From a checkpoint of a small transformer trained on Wikipedia.
Size: 23 layers, MLP 640 tanh GELU.
Architecture: LayerNorm before each block, rotary positions, tied embeddings.
Training: a variant of SOAP for these matrices, 245M tokens, 3740 steps.
Each number is 128 + 24 x the weight over its row's rms, rounded and kept within 0 to 255. Layers, rows and columns count from 0. Numbers have three digits each. The size before them is the row's rms in percent of the matrix's.

# layer 11 MLP up, 640x160, rms 0.262, rows 0-80, columns 0-79
099:137159165151165143138126123133125129156115128118149144140118112139135159120111132114105132121086086117106133147127099113110113096104112097101060121079178103167086130152134155123133123111154106119134130143136119107149143138136113123139124109
103:144138166132121106096107098153152150137091136101135131099121093124114130112131128180148092137115124158099088138155112123113122119089110105154139114140140106137155097126117107108101160130126159121070162156165143142093136123200117131129138121
103:157098151140137149120154139123127122137125151152077151084122118147101152147158123116143072102122079071130130148136149112152127105136143163166165149105144144144137116126140093166134124122130139090137160107124132137104119143093146142121141085
086:101150164099100123165100180108091169126107107122121144146131106133170152126113111150139155082137087126124143079132125127101085096171127160125118108088088096116114147126167121152150120152158112101099141132154157140156116097127134128073128138
096:118117150185083096132118121118122123108142157092110114148155112127140157136147128103128113114109180136101129146118111170117147140103119107130148140100114156106135132115125108106149169144091084121126145114149173065092069148145137113123083113
096:140117119159141129104085113155097102107174104130122106108122147116129082115108140102149131112163148114111122140129122109173132113160143110116099097150135153136132082110134158069112128138161106095108132111129168088133098145120123149124113140
107:110135081152156109065096111092163109126156108131153148119169065121118136084084147118110110088127183110134129148145110133135138114144104124118106171147101166114155144132125128135156135142111107144074124126143169100110147119122137142136131106
105:140104119129135120131084115138171148117147123192138160110089082137124112152126128146107135079164182107095121131119127105107128074132151094124160144143125107145119115147152131093151109137130186116144168149152117091157126109112132151140128107
107:157121111082173118141142098149117126135128163126142136125146115150107097157135149139116098170154147129147108151114149104154130155099165108144136101154128164109114151122137106083132126118139157093076144121146123123146155156136065149174143151
105:149166119162131113129132155131129134091158107146166148126153131081142127156092160168101121159151094170109127114130079144149140131111106109156133140159122121127116140099143135135154109099118102146137120167157127154154145112100127143131144096
096:123098144137136119105127140121141083113131113175137143133136123133099122145138142152062129116174188159126112121129110144147110133120124142082141101147088145126131140150121130154153152137111103167140158135100137108116085168076130196139167099
100:141121105093148106137115141149114113114152145170094148148112142143145163099126138147085113128157125135120168126128120128156162174104132149122165106154107149130105148152097128108181129092165159130132108146100118116084161128116166101141130120
091:149116145137099138150099140109096126157122162086155162120109127129101098129147146134132104131118186123097136134127094139112133145151117147128143091134122154116129137108087160141135143144128171133106130124122103133065127168136104147135145118
097:137170088061141150143135128147100178121145129147129118156132117135105150109124135120102161122109113129105123154124134122118140162141167064134141110103143156112103143108161130161116133107090102139129135137115148141143187091158159144150132149
095:113123108150109138156104122101131128164101119097157145148159097131115109140095139130103105145160089128124132115143123128148144148093117132127152100134131176144125149129108132142159120130156143136114161101091113082108144135103152111164151145
101:171127188146103107149136132099124143133077115160143122149125128127115117112122133128143127114124135137134141130097126122166106118135095094111137135139111145185164126154080132149134160126127103145118137080080141138107145131128137132142120111
101:123117138153086139134104106098122165102129104080125173129161134145140157075143099135160145117140093116180173131077126153131124142095093128163112143125137114101088124132144127091135160138156133156155140108179132120109123121125171123112119102
096:101086179079107107161091137130127158139165140212148164115158071155117117101185115127148143138119152151140134124122110122130132154152114055114123162114143146130123151110113157132149133129100142128084118167072142148113155087122163104119112131
103:171116119112129119128138149142175079063121192133116137118175152135173093105123124129123147135140179143144161128127119132171130115140136165153104126153113144081134105134143098150136166118163113069130119114139108121086103139115108155117136123
106:144113125166149105160144126155106135116139099145149102126152129113118152089144147125100145117112112104126102123098148130095160159131129118086151130125079110125145144093130113123084093120155124128155116158172116104086124103085116102117160109
097:125155147149117115094137136147121141110123141105131137086204104122099112158127164114153156096092140145102137149143166131103154140101155183087141118100132141100123129114117095093110068127135158110136134126064111144080150083139146101203109144
092:152111089124099123134142104121168152132154071176125107143103135063155096099148138124116155103158118144086148114172144117091136138148137143138141111130163097124126170148139103101110165114101158115107129100122124109175130103137129117151147165
097:114131145126137150120103128160185132096080083109090151116130103124140136068157091107157106157116111114144117146178111146092115088100160140105140177149113140104134105117122133102081102161151104191104127131097113147112082117100116114123155118
106:106124118142105121163127115127100132102138124166153104136139151122172149131136108156154160100103116156149141131094132120118102127128126103133124130093124144106176133154104153151130129121170129110104137135126086108140111144128129122100155154
099:116153147141140133144130161108130120111144193135160161133164094159127134160155099157110133125098100141131152144063159135145123140165125127097134119148136158145110123126131133108154148078136131116135126091189088099129161117112096135132145104
100:107131125134189138099126154098140115150062149165113171162169132157106135099108137129159149123047157123119131119135116137130126143140131089165103104095100136131147146095152144116152114143144162117127146158137124149103128106096102159128123115
099:089129110104156129092134159066134158096100135094159151089148155124121195152110116132115103094135115118154147097112160162132146146104088151104123129115139117114138151128138116177098131139121138117095132092149127108155082133202142143137111147
110:106143122130174110136113109134091107109132142101106170138126120152043115131121132151121128118154140133147164078144154091129077115120143155099159123122147125094128157140122081139132117136100130129145165187120106146118123122093116096131106161
098:114114098109120151163139114109126135113160122142112129176127139132083179115132112104120104122144133153108177120117130130133150119105151100133151107135109075123122128129205129194122182112153173138098137139153158138115121107103130108177098133
100:137133157082119145143122117159135139162136132148122152054149123176161137122129106120155103136190093118074154146140119127128122136080139113138142155154173097145107111142130143105101117089163135142142126134117149144075140164093130138117109144
098:109179135093101131108120103141172130124131092124125125097110120189157125133144105146118117063128120154122181166095101094140158178148110130111167107093137146079094141143105148104113099119139163145137101158107114118166134079173131098111099121
102:123149101085109103082171134126167168108157173160152181149150150113130148137135151159111113122136089112082179121109114155115066155107120106090151154150131130102140109156138159117121142145151158151135131103151117134100160107116071122074111164
107:136131132096111110174114125127092161162124152151118111115082143145143134117128131135150105146087121164119149127142120111165104169106116113149135096109116113153114137131157123109171125093124116133089133073140117111115143158134156123185139130
105:120107124151134138103143128122135130136159126142172152104146115138126117126151084118144110163145115125100202145137128121104159159138087137152154114103093149128090156120104132133142138117114122112111105124161117120130155097165130146147107092
096:154124122117093121159118142106090079142086141137087117130110104164162128107130117109154093145095102145123148141117098100130113100130156103130135104157130116162141106122138125114137125124097137103098160088153127097125119132073093150160096100
098:125145163073163119149171083130130152128115145149124133129098096156130125131127156109139129177154103091098133118132122100085158138105139131120140128117104119120113140089147109207114114132149147123155161096140142111095132145149141143109116150
102:129163107133129088110151114112113160107128132155110149122110135108118103140159113136113106145119163129122130127109120121142137143124157090099102105054141121135082139115130088135128141059147129170138130160145153129097158104116165111103119137
102:134171099102161151152180159109137105157137152115117149142153149085116134135175135101111143114130108152070185165131114094139131100119105107134086140157144106115130175115142128166121132102104141090118090083137118123127153128118098139087113109
100:150136088124153128144121134114108168172149119088150159102180103102093109126144098139139126137146103108088129091165092120142120093172150154107135109140099146123170145100136154124123157101142102123109138139100168145099123192139140165093114130
125:109130148147137149148112131146114103090177132092117119120153129129138141107121088157130140185115153135124162145134106123103122156138089146128113151129101132154116195113116160104111147116119105130151110130153176144114138169144126136144117142
104:152122135134162104125146141105094139141197159126122108090129112083094153131145128140117122104102152095086129117149165103098144126142146124163142138138151140099124125135117129158136118114117126105115084140141120149130139106140177129098105110
099:123116132123126105140106145101137124125143139094169141126115121118133143149224149172122141161143161141106080118124132104106102097133155092134090102083133121112108129113143121123158113085134121122132115135139133127172113111084126138160073138
097:106135159162164130108102144144153088102143120149089123167114125123198081084102124145131126114101172180121148120102096104104137116136116121125129177110144117157117120158115115138109117145127121122155073123117108113096085117139160095132157138
099:124081130101097145122120114134139120123152127120165121116158130116085163104139136172121136148100116138144115157120101091156149100101104110087094140122140152150190100085129093165155119076139165085132143082151123136105131124157119129143128119
108:159129128157146147126152128138121137097112132117131136133155113115127149118095140092117137165118115118113096152092098145113183171122122112127156106164088126143110131124140107107102120151133131123093157128098137171122153146130074113122148116
114:095176118090122120151137120120157122133114151083124129132122109127117114100160101180121135098118145187142142124157144159123102123192115148125132137137139130076128143107142117180130114130102120145125132154115136118154139126134100130108149137
099:161089099134143155156154142132132133109103126143153155080162094091118112134129150098117131150159133111145130111144104133099136135133106172139151174108134177070134143103115109094135128109124112144120124084149093193079123105087154153097137131
091:156149142169103121144164147069152153144167137143082138133126124105139124096129104095116115110130123139117140115122140084128128165174149155149127075110129160177143117115148147117083099146112159099112136116098149100099117121090073117169128107
100:134117126109127105163193135099136165138104132144133142141136124183090136092159121135131108148168104164125153132117138108137133148127117152150140138081090061120107134135139154114126128113154137128130140097134113128096131150088099115132163099
095:173125084132136119168114143123153108149164113115149152136128174152081142081078139099116114119140128173130095113150104127129155118128082152153111138139136109152182143155097066156102149160126134112127167142103123146096055120112136122158130115
100:128106153145118105140083107091118124156124099147142178091126133099117132151139106154109098133125175135096118118130131078072127107126111169144143108130128119116075164132095120161152154135145093143127087146148116136134151142158161104123100131
107:111098142155132104118144117141129144113131154121154143115116142120148103102155126091141109117109119126146096155181110119123105143131110160131124105088129117094146091113151063146121079149152083138132160132138120091141094110136131147110118177
095:143162113137105116137206155097118115097139142154111146136106169131143173139126088141168124098133132138157148116125114125153128144140140111131127153097135092110133137103129117111154125080115148139135149120146108130109126130089169079117171116
096:118102150161078155112135144094152140130082129101127133157163117144072125119162127130127102176141166140106156112132145124074137091136106108150132126104089128087126085142141138142149131163123128121122131112146088142158113100137152156194153118
100:095185148097088097120156171120092130154078098127141144099132116129115152141159150108165145099115140134122169151124110092131128128140179151115135135093088110110152153129150132111127117150118159131186098168103170132088119137156106123124129103
098:158128116118157120124155133121132103127151103121119103150102127131145141098113162108128092122127117134168097089096118117152112131147141137123147129097154117083094112138138157067098113160128131126133173095134133076131126115162082124098107117
091:139121145105137153161126127140076092114159135128143128100131109086133192172121082118116153085062119131074135111116125159149145122074131131145133140107135130141097147114113114148131132093124158142154134170137107144127105164129137090145146117
096:126115125115109117122090104105128163087137156137100100118133161115091126143129158160149128146105116106144135121103123094154140128128105082125135114128103146112152136100145139124108178170097135139103119132124176120049105114125127087125112179
095:131135059143157141104135109125135091126142166162124137109135117116060139136138124078159121122129112091114110102077121141139074170145117139141158108172130114099117110085092089138120150124149147117095199154131139159121094135126138142135128118
099:148116126152164132162132108133125132126156106122081111082108108150090114130142147158118103140091077152136153115116156093142140095127148119124150130137121108133117137186128156157091124117136136126103085077122135140132144166188113122112127141
101:130104132134144132120105087080155140131161157157099073110127117153142145084069118123126131083094118137089141145156153144172150150146086107148156118131101118157140120109143133117143130138125163129121097113128147105106089145113096113124143146
100:140112134099125184149127126120128133148110119117133125150138135120142112122080144158146122118138115124080175085111109172163139145150138153141113126126118161147133074157109162091100146171121138115111133105091107106082129163124106074100091132
104:153096125127117119115099095107130138125130125122105138144137114149119121168143096099117156143147113168139161077150167129121128115136169171118150104152107147154170160194095150130128129135137113134122122116125125140097132108126131129104151175
101:148122174140143181133101151103134088082149097123140117147120145138145133143106091123124092108159124145124186118124122143129094096124098101154135133146133131101132136157164098122162117149129110065141088140126118169124137180087142140131116111
098:149129113126134141136109150147136122124171174125156151145090100100106108080158149114119112134104124086164118170129138128113113177122123129204167135148121131142124127118128104136144120143102120101135113129141174186113103103131111120071090140
100:130115136111122106129180166114091138144123128158140110167122112107089122144159147124150110099117112142085104181128072160133130122131156120169133092115134144122098112099140097141107109137125121116178172099112157104116112136108110089104105118
105:170119106156114073139126073127160137102137123101103141128105095129092128076150142133133136121140098140083115115098124152116079126117128131157171196146090126156142114127146144107132118099097146152097164133104169111143144151141116140124123124
094:154101120115113160115115103103108118067126072078103112149144119119107137197087135121164133076112142087157133130129113127146119163106164128142118099148151162129130113163136105112147141126081139113132156144107161130117137122131124127129089118
101:156105140120078119152110182149149142137122105127121140132143149157125114119147107180115117135113131159098151181121118122156103128138125115111153110098090158173122128100158113112107131095157135103119170112188084106102132114105101104110129151
099:103117125126164133144089120115136115091168174136127113095163148122142149144109163154109100118155111175132107135108122120137136119120123161097151141129139146157116126112119113170131130128151101083127113140070115137067130109125109095107127137
099:110147128123150145096129117089148142133151133137157125124114149083204138071154125089120140100105076084143121145119160079097098126104178130120091087131119104119132095148159181147133111157144137090104166099076116113132117127121091100156166123
091:147123133145133142122061103149156117143115165154133159128132121120125121178171138114132099147073123111076160128158108122109143100125136170133109131133098139141102105154110105141106124120123134089109085098129160106116120124129144124145117115
108:138105174131137140137134118151154084094132128125088114134151117180098096129131158092136149124122130125143140149145107154111119158115105116161128137131109122172130098100168122132152143095098145109089110128138137181156076094123120149159146173
105:116118104122123132127117127142118126125121101125145099083154117146135127156108148156087098162110163116126148163115156109086144133081140176119148130121146138122128135168121127095084172097139102105140132147151129118114150130102072130116129089
096:154121144096114153110132148132109101106099132151112141107089122123152123088137165132134101132149096113139107102136104110112131117137154142139164097110077106073096155155147173156131144139148144118131137150136132112113154137129125142151125134
094:110140157161092145118110161138174102118162102113138169092138115126086134098110108138135151156157121162142154134133160178127140118092080160143098143127104154113107132123123155132138132088106078144132162122160111116109119160121139167126119113
105:139134113113138109140113103153138130140096159146131116126102097148123118136134133128185099138149130128151109129155144139100115101116105119135120158118138120139127132148138119102099091123172183116127128160153078085110101124113143153163165142
112:107126108114147184096103109107136120107125118173123179123128145133114148111149096140146130110161123158118132145135116133110138135159140090126141155161146141111170161094109102122111094116117138093093086144152122164103117123159140069102110146
102:121156121146145163112130076140143130107124134109120147146118125119105170131128130122101118156145142150153115173100154128130067102169123120112164136128120099160134154091128114158119094102107156162122133121138140088096132131058103163096111110
111:146163112199123071108152087148148138107130155146138158141114062165131150097083125101133164103120119150130103175136115095119111107122162103122154120142116105134108122176115140103132146131171139127131126138108126131105193156099094135122123098
097:112105112142161154128156101142168143105098085132123181113130161118119122112149114117094114128156110115136149102164131134131142123133125128136121135131126135090129148117135177084141140149107092110114133148123155132140147146113122159123171111